Each number is 128 + 32 x the weight over its row's rms, rounded and kept within 0 to 255. Layers, rows and columns count from 0. Numbers have three digits each. The size before them is the row's rms in percent of the matrix's.

# layer 4 MLP up, 448x160, rms 0.101, rows 100-129, columns 0-159
099:130168092107138196140121130124141117124172113097124121124160123117126129070099100124149098133089129137137139184154137155136159108104100170121195098080153156113082161130126147109181144210136076202135142120131162061127122135121068188120121178118102131183101164107173110147096100106179157113168110108085080072105125139108060104108152140141135125138189198133093068176140176116149123128122122184109089096172136154151172151151161111110107110086158147045136089134172165196125110139154132
103:118161132137154147110159133113087150213131123094131166090137146141083158174150127137182100139103104097159155122104052138104137138157164118113192135137119164155140066113128187150168193171115149120167132210131100155165093141134164091208153162163093105103179133128095080120110127095124117104141156127142113139086128145123116107094063082148133163163169131146144132156154124177078178120157123119149093127097134084182111178155116144109106191209125179166130153100178089110121161102072151
105:099106112152151197043145080132148069169152147078158095126090140144136132118112120161201125081081120125132078201136164084158134099126145084095105170135094122147117128152146164144102127132127063132084166134132135091148124114096056104102088146111102119131107143119131157127122136108152093164110127148093115099142170139121102094090143195110191131101180133152134149090097103064099208072086166157105120106075134077108086136118147093148176115134094101102047168176157123142145145150093128
100:168175086203121120167143121069132070171114088139127137136094116162136110074151109135101132093174117139136130145075160142120142085130132126153086161112095142098156086100142120165072116108200119212090067154137093098165152125143130164129102088165172076143103145124084123090130152110206142150085109125141104160149100164109119118144103134108102061130109151175098087128135152125109228137122139137114123111203164158090177181172111145092100199123166164146119175118133162125113145127133089
100:141130147063123065126129140106148117117102160091149053141118115063104158128121142110165147116140112124130104125126104118066165120076090157091050086159156127097101122173145145128201170117113116130157164128153114080127043181120101166134069089193107153098120127087206127126115111147143127105130086116122061145122125146150131140137154145147134131122127095105133118180106130184076153094107097143099096187140201055159077057122149069122158120134087124131130148151134098142093179173146120
087:089111164137113073142177119135109105149113093071108084112129144089139089159057167106086111142128132194125108120088068120095093201113161147094138117171152154138220136051124124166143114106160123127107113211148099143158096149113150092117150146095090159135180093116098127117145149126091070128162090102087148111140130154134132149200155135117101118130116107162113063184114105184081118123082111183128143137095112094124152181185107121119136056149129124101093098136134092108060113167124146
092:129141116132186105148141126124120089109147179142165093137171124116066146114120073144129154112177161175100094107169130150143154069100091147082111184088101139145131149115105159105110123074086130094184144165127136101157095109150110126090150127135143112129139139149157089123159148119172128184103120119152093117133064069090138154138143136146070105157125177115117152064156134121145211111082072192092111160031125119156142130149156061154085103094106077106101223151077131098156151113124100
096:104110149140128087119145103137099156085135096199125131155134166099081101166114136128160133141145164146112142126167181117099138042186156124136086139149150188110100140168154131156106156085161111066165078116120175160142094097063171145119174196098103085118056174139142138118144081112133149102066096118179117098140116154121103120098136153147088061189153132109146103180091171088126135081158164091142134157097101094129144124096122141160107132120110124159136137078151203133142102070167062
094:181125126199122094133134149155130126085109124090065115135138106051168161176163128160107143147109067129125089095159114111111172152157139145136140173156105172119073117106164104131065167135148149171137107104144125156169147100106119122127075154079127139095095058098072156097066053157171088127125153063129183108181102211135106127097105101120141133154131147118077101129131139100124145136082100131132171090145126151126133167110149097080139165192141081213129136100120108138145095160174140
093:203119148143065117154147120123161086125144111127147060181116106152126112148153099149082081109127187150161138149090167142078147099130139163152176097153083090121129139066136111131125102164124180116140132049112141141162100124112122114157153143128138138147185155187190147159092198158135119124127071130126214155109122173156088109169103062123158147103123138120151181134133174139156146150062153149195085114123158129130176120104115167111159153145059140115169067099105151146168155176108110
095:160090149159148125148140117135153095197130172078106162098140166118146096211102198124107151106156177111099138121106124187106181130134108152159122113133146110127068170151114150031106097153129157111147112164103095106163140117144169156154102165128146131190139145086121155178133107110137095091134129080093171150106197120161094126135111143127110049156082148129134137157108108121163169081156076067112079109173180127059087197135113159050118156141130137134088101168135127125137136139146154
104:156116170187056102127170168101117117069124120135119129171123094077180155140165087150120090156077115147107121085111103145141086173113139103137117108143081056106146118155081108121094097091132090096176157109095174094074136124144115109121138134092132112146171145136108176088138128180085164156106137148147113090190156181101072145172107162140193125136141126172141097112071169099094103121178135185154090094086109138140159120149146118190131087145122148046166097134095146109195135092110160
110:180117109140083122151094141096169129139122151128055116087103111165106151108110127121045117164174185212116096107158156126171163120122155147117133134107087143111071145089173099126149093134097086099126130077159141124091182099146077111113076107130161093176111182200113105107143079140152118132037154072149106140130111110120156093102112137110083086183134132153189159147060193135187118156170148149114153110158112177110072128090119106123135109084126155120122101141153123184113122105137133
100:154191141146129149165161167050089163126176120177143059154180172129152168138164136139107113090099124113126120099131196068149111096092130137153153080156129106119153131149103186090101154129130142107137137124168148078133174127111141126149167124198114158109115096105140122146141147068127156140153119120154100127134122110131154160141084067052165070112117155148079164118119127120161148126106133189127171099111074152140146162219108173137102087182164195195115142092154086101087161124141101
101:095152188151176114113145077111182157108123134144184119119107141080185106169105076186157151064144141104094182110104154104107140110153095152140124148081159132118154081129141123106074147062127116141131172075065190161117152117139088096186144075068130138100099176153119121123151111099128128145126161136115203165130148077107135102107060129106107095085073146130157168083139039131103141091176104126122106116110111134138143145093105141141129161119177082158144146127074137101121150092062100
101:088144147159160145098089122099146103091108096135078155092109123172126085117107146130161047103141142143107141133077088117112087155200076175092089173160124157144112157086117138134033156170092166149181131148131154165132125103153095130085132097119101128137100124131116119126170124145106137178148134083154097146107158148154104115117110157112114104132090147197089140162124143088104100155158082094142152096090159167073090130139124138046077126142059162158191182136160103104187103124118206
097:137100112115126120098156116212089139102078101129100068132114122135131097130092153159106174197127096096165117119150138143079095135070183105172120171160107104140121123081131156080168182117147113128142173179148125121123142121175090129120093087145132129086143187123124154086121093121108100177126089165157117103168056133131123093101101111200181085100214105150121135172118141139122093180163154089148146086140140135136160190106064085143152097151141124076169148133097199180145126148114094
108:147149131143105155129162156104150191148111142139113109123189097086120152169123175143085141148119115090185125183118140087175169112151111109157150144130116209109128120082137140131149177083126095129106117090140129114131100116158177174100134182149178143113141165160168075186160096174164104116113132073087067128098087096153131162164129126077079114078160189093134137107080109129147105099128208120156089098146161147126166173148185176121151103182147124109182123153127104109175100164089194
105:120141097130110112162144092169115110154152134094130100098117155120121148126109067071124126088102100142108142156139154111131134195178118062133090109139123120138170115137106153181138087222178117191139169186133168113168124161150136145096146113123148139139149131138072100123120085127096150134112065187120171135159161138107166115139126101120095171083120113115053079146174140046205168113111099148080105106190149132070148174165101080124151140132170094099144160104120100168163117073075138
099:135101128088066150110092084100166096126175103158117092040071113149114127137106203078142128108152137195088108147104161120123096214084161128151109091158184136125164165119078117138153141098198115115130115095125113132119143057133127139172113127015118161127087164100153096102147127166158132094113120117106166150146164102156167132116138108135181078168093122143139094125151100146080128111118177166162096095148149146134130141072119141144085092114096161182132157187129131171124103119132170
097:125108091111100120127117204184132140141132146107136169114092121160103069109154164183120106135065138153115102151117182126106089083130123118161128134195161152147164114146114111152129106110104127081114123146149204165164089174150106138141161138093168166193089160185086171123090103155078143081103083134158137147118060117123129129121171085175148132103108129141091142104183126184148163099112142154093136147119149106185137071119054115198136146097141127181080096095111091193143130120140192
104:190115123136071145139142167151140128222090129135112128137089116124127152101090175154087176134086129173126087138152158117171171142153112117182148124079112106144094109123055134106118174155187059110161093086155161138144086140144173138111165139139139090131130150141111099130138079164141117138129128068078105104117148109114125167205159092101088073065119125152147134104124062131153091103153085115121134059172138146155139167113112148124090122179118124121183115100049062085143087087108142
096:131127160107169109079115124111115113055095138142069160157107161085165133104155127155200120128124158122202136100173153207176162169103108131153123044095143090095131079124149112130089114134137105120096099119126091142122093127138141102118150180173099133078105107125123147104133119127133076095173178097106133163126158124153146079151135099070149170184139162088098148089116130131101118209098109176139174106166124146107170095147132165133094131101123109172115108143222131043172098145158140
101:118125088107154172126157108214101115087109088133097161178105153116121146125093102082159148140125154141114164134163075123135134161121094087127151141098161099103134176182122134080119175119140134163153118062152103088050109077078166134161145123120030066085098147082138115175083183132123146066153112082148095135132139143189151132157096151132096160187042109102087139112158098135134159135075162126162152090119140132147070185095116157121103089119120138125113151140116082119114113082129121
097:138196134148171112140035152081091178126039200128048127102130126127110135127152097119141122132144155125111162105108079142105079139144139085184105092127129123115126185098105130097081093173203141115118138151156145100095176109111100135102126161107159125077109104137125134172109095211163116147119111156125152114148142155117144096123118175111135154150150182142150068122164083107142125159150089111147119164165141105135157183209105102144117108169173143173110086147120092157091185123191114
095:138107133112108134108198165082088155088108109128065109150175123125168187139153117106176136104133099077151163119088165094092110117093095131122102144193099156112125172176151144137100125122135125086155117132139085121139120197107167194164069160097131132071061168136184147098163118147146107105150146105154066085158141142169104173097163111144184158178143170141121152200119138125130067165101124107142142100135103151168045202105117188156141138091134136109115117118144082155103099165115121
099:051122126109100160107128105094152121164113083139163101112060096145125120116154071121135103183131096171165128128157129062163099156128133111146087123139110135104133166084148095090131128125068083099174074104165123145137162134114167079157085160198132119127158145175178096138090175118144145167133140048175181149047164077102141093146139133140149129155159148176108151183118127083082130131097121115140160160148125180162157184159116100190154133081122197115166095126127118121106071108113131
098:087192190164143106100145177113104124153154141116153108075124142106084164175129140138108125064126116143127159085077078133104168181164123119140083132181158131076164104105123138154081136151108119120093102107177134189094138099144116085090120198110101182118085137129166077141132108149108120133154154126104147114129144071120088166113171084184114140142102088162151164128170084078121149163110109131073184150137122153146200100207148142092116130119158158096151118177070130124066104074157099
102:131099226129089108110108121128117091068132086187147124123090153171116163068182118142171070140110136091111079104093149220147144135175083058081099090088138088150113078135096159102074134078120110147173154125146196125144134112135158138136112097117161136123074129142161121168092109120187122111137104118111135176135095090133079093092163113126158144118146104115183139138182155134083078068090144107155112158082141141136131076065126151154123117137130140171146157111141120178136103147169161
098:176117145117194110074133126149111089147184049115159121084161130123178092127144078160134180155167161145125134097141121095083194148167152099110143076069176155134161073075161154099091149158104092147090126123090090134115162101157108134122114096082114164206108119102100126110163162078120138055206152136169158100159148095144098125082159108154087103124104130123097087147165138122112115113159173121131095169128137167109157102178119120154087110123123135112195172136123152183113075100125098
# layer 4 MLP down (transposed), 448x160, rms 0.0876, rows 100-128, columns 0-159
102:070076075146075089161108098123185149148145167158146153139123106193074162155142109092150133129126143104143118154080123096175093082128139105147099097134118146189105135125132075040069113093100140160094129124081092136137113162144154130104079144137119161131134089110124153169136098166058056160161192155092139122137163113141162150190089177114101148125100120069164199109155102132184091162129159144143159101167132166148104157186121115131119124177114167116144150135078162112148083153099104
106:090142088130080130106113150090161144141098098074137105063106155150100165144081148152142130126188081103107076123133166127189154146123089114150104015143117086124152096127120112020096147161090158127168102105114175153133146143136100089154124102096182156059108142208107122129103165147169174140188086153153120111119123159131135102121091160159149136064135109068137174104171171111122115163149120129145162107080082105144118127126177142126135084123136124140095133111083162123141110173143076
102:057115151128120106105160130122099175133101129093142126120120131116056063104141186137159121137093126185105169107118137118129170142081114080146144101145122091137116133122130112118099108103117142184130194133087159041146150155111137124142166171110163139093199110146163126136145094157127143073127075126167100187133069132111130147084146137138081143123198138123103102183146109126158077086136109161167173086109169121135161101105063103114106118108132094152090123096056134131095157083134012
103:080155156150145081125149116166159071137128174142178121156170124125123163121074117099144128211081113128132118123098094064079139103109152071160111116125119133155109103134159163128107164140078090115092146238162120130129108056106086164092100139120126125097078083113160120082140147100118139142191137083189120158124146144143139142166153140074148129122121151096139137161154109138164166168152134148134072178108128154116070066159093110111145118133132113168171161119144149124091237074122111
102:140070131124062157150104116105111151115091076123091127121109157177168155165133136110109133120160151093139130083098154112112094101120146139135095129151132112179082132113111134148103069140138120117105128085103180105176169133119092098161079147096120115152082172097074171189089123190153056125050145162194164120140123118153214096043148106144115074138089130120114170113159097150133137065148125121122131102118115135102142136153146129050093182080158182159130172115070130127073133145133137
089:139134159129072141140114139165095114184146134126047123088102176098119178140098142125160088138118105108159128149113166126100178077177150138128127122159159157171107119103144091197156096100118102104069050079108111134092127130180109114142114096152115128150175135105097130107093102137138133129089132118141116111151145156189111119146095194180172043129117153176119093137148120184128134148085132133168122087143134146151096122143129168087159036145107062079101089137099129081038101125166168
092:150116088153179139119111100131050125160136063146144131121150131136175150081156101119100152174103137137162154098131138112116133102101149124144041182133154147116100082099116164117085154153162193116077113109108129198158139117129117191204145139158118143099135154101163094149127093156110167063129162106082139095093115128137118134056124090106168128142075119131118165105109189080110100123131097098164105171143124136168118129065150134100129196078149222125116161137196155142105137105134075
095:117177124095124089169130101157092139165111201181128144170098063135087187091115100114123183103137141184150116140075098153153143148155120123130173092017163096169114118123144083124159081121061094162168107184166146170137075130138129113083109124101133175129097148051089091134164166142135112124145132115149125104086066137147136141107181131118108158189133093132108161085168099129106104166094099143150141138152125135178169158115146115149081193132152163116130148077106106159100170122128151
096:165140091076192126064123127131131094112115113093145111079109068109107152149086128101100147084134149163168127148097079131123143142097050173111136181081130122105116125107133135223171091138112092144082116164085196104114095112172163096125117074122113117130137075165146149110133177141214103148200062110131098162137124140138120124199101149145118107171118141176151129112168137164141108080114150111108161105208112139122153143185147134171125082172130120062112100106127138138141096123112161
096:105095181140112140194114089164108142142101075152114137091115146124139089152111121092185116178073138130101113090117129133128125114157174149133088100140090116143110110135054132089130081131146053138182134154120177110105137081142137113113135143108212162184153177112171165113163190138103157116137108161138167092105158121161101140121072137034141144106118073137126112179134104087084114106100103105127201184111096097142100163101099131081084142100093141163142155033112125142137090155141160
095:076097176121116094104080103113132150136125175157115058088107134102110152074130128104162083152152105096136132114088152153153149122117141080146177119071180135134128071122161106134127152091110074122140063075161169174089130120178140143107085149210177122178117170089158169101139147167168119202128100141104150107122152117102100105193098091138159090118130153112167164085125080220130134092092124089199077123156116134116114089138107090127124087092143159152122073094154149128096122121114127
104:160079095046100101099134201167170103136162076124172143109091141116131122105128091075180149142144185093113100157153113085182108165137105143136064068137069187137127104138116151089124086156120145143066173145133139144170054148100170109157205096135132156125070087136097124134124095093108220139160150097161141089119135148148177105116098128139118095108130131085115104164091146086127160127130123097155123156158119122122098150092107090114169164127130141085087176143128148129198090159108130
108:116110137120147069127107110164083115151152086081085100125110098107075140143086129116092150200096184123137095148111132082165081137186214151102179127135084137150115164120136136151148097115080128112124129108168098145101091142114106072106117205155131109144075093052069106104173103153128116156151153151140125118135090102134142159116122143082111170077162158127173120187142190138137115065104062101099147092150120079114150146094140116064130158101153157119156126125187150102208120135091131
099:067085113143164075122129149096166150124114132081094114116080152107093129177136137124093152122147149126117122140148104099106153123153063163148115143128115103156094149102148174110117098116130152186122052164057146140137081117153081134158089146116134100124064118168173116095106132203124051109205081084116149212123141126132126114123064100178083150142135137149133146137199147069124131127176118109066140116134178129108149128082138135135072139142111175132077121187139122094128118201122166
104:122138097149087036101123132054084109087114121140168141161150173128164134126133134120129123150169130112086101144191108140088071173087154137159098110132112139036131124166059153083151130161138063072149164126146144153126142172154170045101172109147089146138138076133100096179156089147203185115079151139133116076157134119172164147130126099137152158116133147137103083115138108099131104142125068113086172119153158150141142119100122151151106133134124180086169075115168160083086131123145096
104:147128099080139079127117150147117164163088065160149116132121115044086112106161083123075135115134196130080091089171162147124229107060128093137173180162110113095170146111090113180084145134160074107054156118112114133140141143118162106152146100138138052115161142080122139149179118173106153128100126198109175127129089126165111069110113122129127111124135110091138177126095137105113141122101152144148109136111115098125086165130151065127093167160118141095093075046125108127123102122083109
090:118098073116103155107164104153172187153141132159130115108082117164172131078126133146161172173148097123152124157078127072116145100120103108174170200124133161146119088118143159121137181167070162140094154147115195130078161121124105095149055139140079123105083078176162157130165121110128163168180170142138142138146136164180097102119157157188077111161123131129107105112098187112173110131150111079135097108073166090138103171144140101153138135139207147108058174171136158151074128096106150
104:084090118084169139158127071107147174118126179129140157094130099144148115095154118120106097109106157100131135120140144085169083169113098148117126139103132112111149084138111128155096049138161190136069088138084118092046159110065148150130132136119137160076152095166134104110096091171166062108076109143148150124113151137108147143191099121131103143135144173122151153067106073130131141173079124160153056093100167154099121123100078067048077131132101094116169141111069070121112152111180100
103:141151168126129173124119157124068166192120208128143134132127153128155189145131103125133107102131129175173084175117151080159150154139126137084189102187114146149166112124140108077112131153190117157151167170122137140105157061129137085081136123151141165132130151137131167124105159139157162107133177159139129162090110102085134124121180190142049122141145160196103115113226185083161203134146154090178118168119150102171160147138083129158102162118097168143163167149156086139144141099164126
096:142112116175093071134139157079097147146159085101091107135178130158135114136138127090109139166143133136106143155115117102124136131132114126169143023090129141130105096128148118004110126120046134138174200114139114056158144155109112129132126092151131156110116161079074108118183178156126196138140151093151085137119199169126125155137086070132093161168094106080111205118122110021139112108180132130154136148115155095132097117118108130174140129165113115100141157099120139106114123122168123
098:152153153137137074150146107137116159138145157115101103154183145148160168126137126110145115201139127132163084074163167122145067150094050199149152141141062093109098163147112104081149164110085168161124154141114109134127093012115120110165125130154121098114115105144183118145159090086173114064094155104132129105066130123142140150163199118105094125134070129141134097146140078093133063097138085141096105138159095088141112156089061177132124156120122150144148082199121116101146087090143141
107:127071068155149061107124077071118151103157152172101145106145151114122053153085176074085153161144164097189132147058091078086128136151152168108108145109114171130119193102089120161152138139136177142092087121072096122138116175123109072079155138120108139067124053088077122152141131108148104119100170171137119097132103114147128147084143156183114154126137088159073128135068113131154101145119070152148135131118129128092145108142136139163112100143132125183120171090135187155172171166169170
097:171106124130105154043174160109142120143173142136116092129130102169019150174124172134145102134097122155079122185107117117130160091079191178060173062116080121092108135189109163148137125112150091098126143134145138096145143204150125116123128125123127130159102147110103111084122091137192135133121154116153104134144129083159136118111166190142094084134150104164107124112105098074110139059140110127108137131166119107081108125051162156159165140174114155071094182159149106152159198101133123
103:105140116120100156137117143116097150175105087142114194121134174140097129094196141120148229102164071173109133110130134098156118141091136164147123163063126120136174141149137188167160081161141171120178179112099110116163097110120149078133134151113158113135131170148087157122130124088110169176076098176142098096071091110091093133143104119105164154104137060093097108093095118106136134123097129137107106121129104100131187123184104159107142250136084116134118155082190154141189083135130123
097:110142123136116076106222134142179130160138101118121139066124164140137164155170176103191162120089116151099170125165086098145102125108107120108214175159105114149151042123140134150164162099065082164127098109142108108089076157149120153103102154094105094162141071124125140096124158117104117082146131116109111067077120125116118185154142090111148114100116121122133127063101119093144047162170154127113105116151116167123121142062133104119121115165135106066150100147112110112131182131024097
097:221153148178163134106131080146107167101141126100133073108147105160084114099161133126155176104143121138139115086164178174160125106119145068191136173140085151120164158097102166120168131144133141182137158139066093124099157081171131111099132081117142110096169135142137128095160107090118107154151124196123158167135146136099173092179144084129135119149084246086143125145165143122175101079142134126157134068090204110092124143127149146124133156121133104200131138079112115122115101099158067
098:132156146107141144175139172166146111147093180107088184126146183152075142103104168099192129133104080091090151187113089133122101128108123125131144181149200111181144150164143112088167139137104182185183148189158168170117130151116179110089137142099125080138068092103092120102184166107084132142150171162143092131109141122180143168126120113104162084137169129110148123162139086144181124123142167125173173149093125193104122161122142139157103101107097152164152120141149162090222096085100096
094:102114116178129124143171145154062117149152105110122167130186142148133181151141166078174117108130100115169167141185177134100101129140135126111122102136108120117129082084118170145155130113098111181097125111119092164079074119105124168080127091100190204116122081100156089099165114078170194133145135106131146141087090099157145117144140158145110079091123114171158139178109083038114138124230102078110094124168110109101083110089125171123122146128090123127177126084177156135166157144064148
104:063158101149149124149161111165138137103185107139131173113087121159168119119194104120154140126124116138119087192115158114086138142138174186111120115173185119103098119134116136145097143114082136145136137145116133182105165141087127149154147074111181138164087088077100094143102083141144151068194222126070111117123145103105123165104085098147167108129167159125132050092093085069135152151091093128165129153171113110123172156121141159189150105097109151140128106190150131039125173091090106
# layer 4 MLP gate, 448x160, rms 0.101, rows 101-129, columns 0-159
104:107109076187113072136162151091102113150143085088145144121142145179106099106078151109131128155179155115169135092117074146128176112153110109096118160105157137154172112116123138144141094107158153131153095110147169052145180149156080163071079157106186111073132082123081088156178134122120133108100127115092131143105174150149103157112096071069105144132123135179140107095164123222110139084070127086118118180178150070173189150117092158107155127154127116094096175126162174156098099156094122
108:149168145091095153190155129097118213117120122163131150145133118121059091071181185164090158112168121124152096081128127175109157166147107081115121129133112083149197153128124165094131055127107141097176153141187145128123096142138145140114178170085143094106131102130163128057155169176115093112085152159146171104147135101106114087147077156141078124090113154117124107156115115178162093130090107152126142142181189137120157121092158166181075099120160133177126145107097175083127067077129167
102:100101116125162082154141173086159140101149094132149081088147114070127118153129145163138124112150099109094164131085115116132058102081142155146114193156138153103166102109111118160127108186133137146148105161100181141168101129127195145131143150142175172100089078127137097112130082073137127116160135112113136073115131093171092101071140115143070136174113118162139156148146128091177110130098123095080106153056079166143119097200125087084157109113192166180226124073207131130112113141105128
101:126147133101135115139123124115112142138091135131141136084169103180142157143169126188183181115129151136127171051167151132219131156136085112075120138099087102106165095172073119097129073151097112096112120126112102118095144112130097076194117132064090166038111110110099105135127091135114089110142179169090129117113153169102104120128164106143110100197104105164076070133068144128127094134103122153119193178127111135112151190107150071160098169075116131143172125158087111145108079177150117
087:152103141122150172138162100111115103147075137098217145128090145172176079118160084131137083113086154114140116172097104139136155086152092132136072141096104104176138089155101187149174140082116104144120163154100167091173123080128128143137115114101132060080114138154111146122187135128117128132104087155144138133090124056094078163073214095062093160114122102123109115138146115137143179136154093104154163101066151152174120085175112163179167109105132133106164170080053092114113137159131103
099:150079162134151186152101147134126135089106124179161093176171080145161147107115109130153128122156149168124108130114168180189122156068145138110086126059104110145121136151138119122103110113130140130066110124130165141081092085095116130117137143110078075104099145105077152218194126175080129122087133150159111170168142093146165157103121122156081109143179184154162130075145166110080098136124118144156115092108124187126090133116143136135211079105164119080148103132072141220139150160172101
097:140126181074069125138116179117155137104198159144155169133064092131086128163143129125059130112141155055148052164078120072105133106144137094168160101109127177119147138143081116113079119145156098127104126111199115138125114085129106150134223113148104083136079133156161134144108092122145154058132156120174149160121132113099121133112156137093095109138199087166120194164076153120156137173160113180138151125104108154159133100121147152130119125143091177132101132111212130105082171155082135
096:108138095115142148111097118130091096085131129157123100184119158078097119145083092135153107072141170120150095103159077158130142109101094133085122162119129124118203139153133104137086118157127123127174186137146152096156155117137127129074079167160067125096092111117044143156211169093113098139162063193109177182133107155118145098136142078156093144085116113144151172128142174109128149101164159142157142071149132140125086115200165125162045115138092165183103152161159162163176124155091152
099:108134137149080113190120117172135070102123084139171141121083145137138158086084089198099111120107138115075121079090151101115097128193127132160152175124153139134123139129114122145122095128125160125111148112163167098140108138161190117198169161150161170133116108108095082089141129086095139112122156171236134117135089166100127099113122132069151102094110056140128174164166135094136187172102087165093146191107099128120163132133091127101099138121121131196163163125172163179136091054080134
094:146111182110150144159107144151114090122153104131153086189202148107107161072103066116161165149157076139093180103108151158141167098139175154106140133106091138135091119065180189116124184140160154112078163129167078107127148096066131184082074080155119125141137154146116127077148099123138126159084141106069075114091148066139129100093091120130103150144140142104168114111159089159158149146079144168170148166113081156081138107153079160080141129078142134151126119100139172085104055104150121
101:178106118123104102105174144133146110096161154110131123176168123120122108142105179176113177117101181185097160132076144101084087189123115091141164107177074131132132098136093107187111140126127087138195154132155092085191116064128121117098110105172139121082149091077111111139092107088152137134155167102166137111140125115135131119130079080122128068186109177139062128176084116118120032097111144107134088088143125083142173193184129128141177103148172159130134093143107119095099148094118185
105:098046110189112100125100136156203166117088107104130085143119113108135161137105114141122176094144163122158086133127103110094116037193100116159115135112108114117086163122188095128076106111171149125128114144129131134156111108141151123074123122090157114143129130172116113136061136117153088121102073067126120152126196156130146091122075137117098147139119139193095236148111148155144097121134179159176108128102074133152141105132143128087215108101085168108127108121106107145034122106151109
101:156154126104117130135089161131151140184177124146171131132090181117154089140125097106127117092102097126113154124113114084116105162093097080163181133073192116162161083084157103154075128120170101170188116148126129128087139137115169111162055082121180093089056165143106198165109066100197084109122135112070109126135159137073130162146120058128157082094151178117145146168149116170118126116089177120114125178093131147119095102148081120139113091168158139156141089127120087085123176148159091
100:143151133080137126124182134139176146135131087166094069162110064148100126100149113157207137115158129090133135176142125127148080148080092136150101154096130173156109127187116158167120154168087107103143087137142107114086090074089106135070083151105110165114149135104089039184144098071196085174066102141150127145090200140156109090142099109139155116115123130187105156182135188143162138114098114162110128150135133149147109152144128113122152132090198098127089104134122169147113141055084156
112:205157106074111139117136132146125164095112139125145160100122149129127147165127197167124150083115179114140122127143148164168177135144154148111146155136133119031103142134104124220120088121186108093115049107189118100077117137123108121107188178204120134099146177152071119120134107134155128104095112131141100111133134130110137114193108147114171116134075076122104138126130084141103161187083076141121095099118096101160135087035161112100142132125163157106122080143119123093070190152091136
096:144097064087172112144133098142166203118118150155125076086168121139076140078081109111095135131160074099086078136124147102108119127115186161132134231131101133073082149113084145160115079146137190136147153130176158135085136077069094115113112131181159124121144139139091167080083081085114135113157135149150108113123130125123110127096187139127183133095150084111146161146141172158112139218102126113122143066138129174078130156173106151144114080166126118129124121139098149104089186066125144
105:135138087105150096112141098219141132137136139111109154131114174142155130115170104148116180112128105112096170154096073094101109126149082138174174143136135122196140132187088105145147083199126163115129069165130122179107154164149138110150160172104108132102134108147167143087115083152080055102159151153183140160135104098144099130159116087120124068137126119149093193078139072144088131188087091180145106083133136154163217088110137139152143181075130093090143120091140141126130100092102187
102:087100144142082098102157085094137157202129094135132208113105143091109167162132128128132202088185082131081129180104177124119180114163167137150130139083165142182113146154070135150148174107167129170149109071084127121121122085129163154122112147090185152154105107073149089142147125101174118119123077147122160177112165125091137131090183142090102124142133156121137151105081103209159132128122108127156097104114102122056174176090088133119122083082153137148082101146086124184102094121111174
100:126165094119164133143132080118124085187086174082119153135114090127136148189141169142114149094110066081107123113154080194085134126182180078104151155140121150183141148091155079148109101115116077093157103176112077161141132122159106147108154086155117098160128141086149121128172121122126154110114148113112174143141113168119122121100113139190101069167156064187174121062115146078162098113109097135155094084099122118073086158115152091182141148202149162176085103093149132104110132170067128
095:130125107134061124104154150108131183107134119128081181135192123110119113098169098205120135121155049094115115163079153174126136120104111165103072150100147131127127131066165139088060129146136150148142082101144151086153134109126138119120096132104163150093131135096104128170160108109122150108180098142100086112111113190159051104133101081086138132096172069108148107086113126155180183166157158113149077143108135172094131106112104084042121106101153108120149107058172101070130144156119202
102:096092132089177105086051112125123150110145118114053093109111155143112131093129149089120089108134181111135078146072122114114149165133115120162157118111126099135181079166079146136160087121202146083092106074148153173125044146106113127123111141195151121098112102109140112127163107151104075153124070092134149151107175107111163123129123073107126045113157115145131106127154152135105139104097174116144062115125018108161186100149094140102126069134167162071164112099103136148134090121115106
099:161089134120141169203120105124095118069116186193090151119067111179101077092167150175080117098086124142101115137081160159140083110102113104127049138113170110098112100114158110109150133152129158078131140118155101108137175117134134171110070175153133154101169141134128148123125142163119109088065049186166169130098152182146053138116127141132104166100124118127106126148088123161092109164102111130149113130190119174158076092181112141107166163158103115170087151137117089153094075167165095
096:083131119146151114155108172140133127123133088085149169149104136130118126156177128149168148098198154149146135154141143090113134047117118136145134174157154145128180084176096166118101135187146135141167159128113144133177185127134181164134103131146142160162119139144087153142068114067099105155120092140110157125160137147145142108165123151153133091118061124101095048161147158055151105121096114149087097144112136098071146131099087110192108152104128158089213076100158205151113100228125097
100:157074182066109099064119134143144133187151157137109147097131130150097121127123107091156150120076122152171154090092068069114143166171138131146121117115151115117106174135066134129132107136156129216073074165096129140114146188151165113155140146175110136118096143138183156159155111164159132149090120169159155115119126131158089136175111118123118134110093129149079094041116128095119083125151136119080099061147093111091199166046081143119111113094081135181150141184091091133097141130102087
097:134092170107114175155091138145097089073097144070143139197126117153148158138197150116069176120160100131111094162137144140158157114128133166126126190167099155107123124146164168168114181125150138104122164183131122193126114101162124098126155184141104113142132133176124081102108120120205155057150103174141204161154127111069103114146144168117111149138129178134165173133155141084107085092111048116083107183148162150176178183132154158084144103141120098126089133107132147096147183106099095
099:153160086149174142122119134113159119121096133109118157155115165111162109121067107118107094124179126109131119157097081081147117106182127126130136212107107097067130181126070109149136089143200111061076088128096094170142104086114105126129158130128121107134125120116120198107164146170101051142064175107100203135107165146069110116202104145178103140193086110140124092089055131113162167128116117102141130117100067163109121136090132113177115172119133149121136115177115136193138106094131104
102:107130066153100117090225088137179143161158116136129112137173142084078211099052179112113127106125188145093177125148130139096135165164121145081093117165103110145148170137116129146148090163130129099151106129158153104221150123136160131105156147094125195133126095109135072160085087136151144114086130153110153097125164119142100190138177164132122107128090082182161191155145140138132096135123123161107150121138102078108079175140127197090143175132164117139108111146104171182121114062123132
098:051176182107149082157079092169202112104070086101127071129112135160121144140108170180079131112153130105153184174064170167132158177088099149128123173125105161125112113128132165144106091125102080089100138140167086100097097142126114177107166130066134119097128133084130136152128178124125157155108122132152154153107109185093124080142186100078135159171127156114121165154091154145093123130112081150122150136180120155079111143109092092104102094178167125149065178093162176158107167161155154
098:095108123091168175130106151155154076096183122107144101106168168108100140091157185133131152152147118164098127128108157125170147113117114147155152133132120147155131183113132099146117177180094139160142096153132209085144220164110112152065156105134152161101082094158169109203155119067062097083147109120095123182101143157165168121142147111075113129095077154136129094119164106172151069182162151146130169115073089095207119123146178087107110110068153153166128143107104135133146137112090128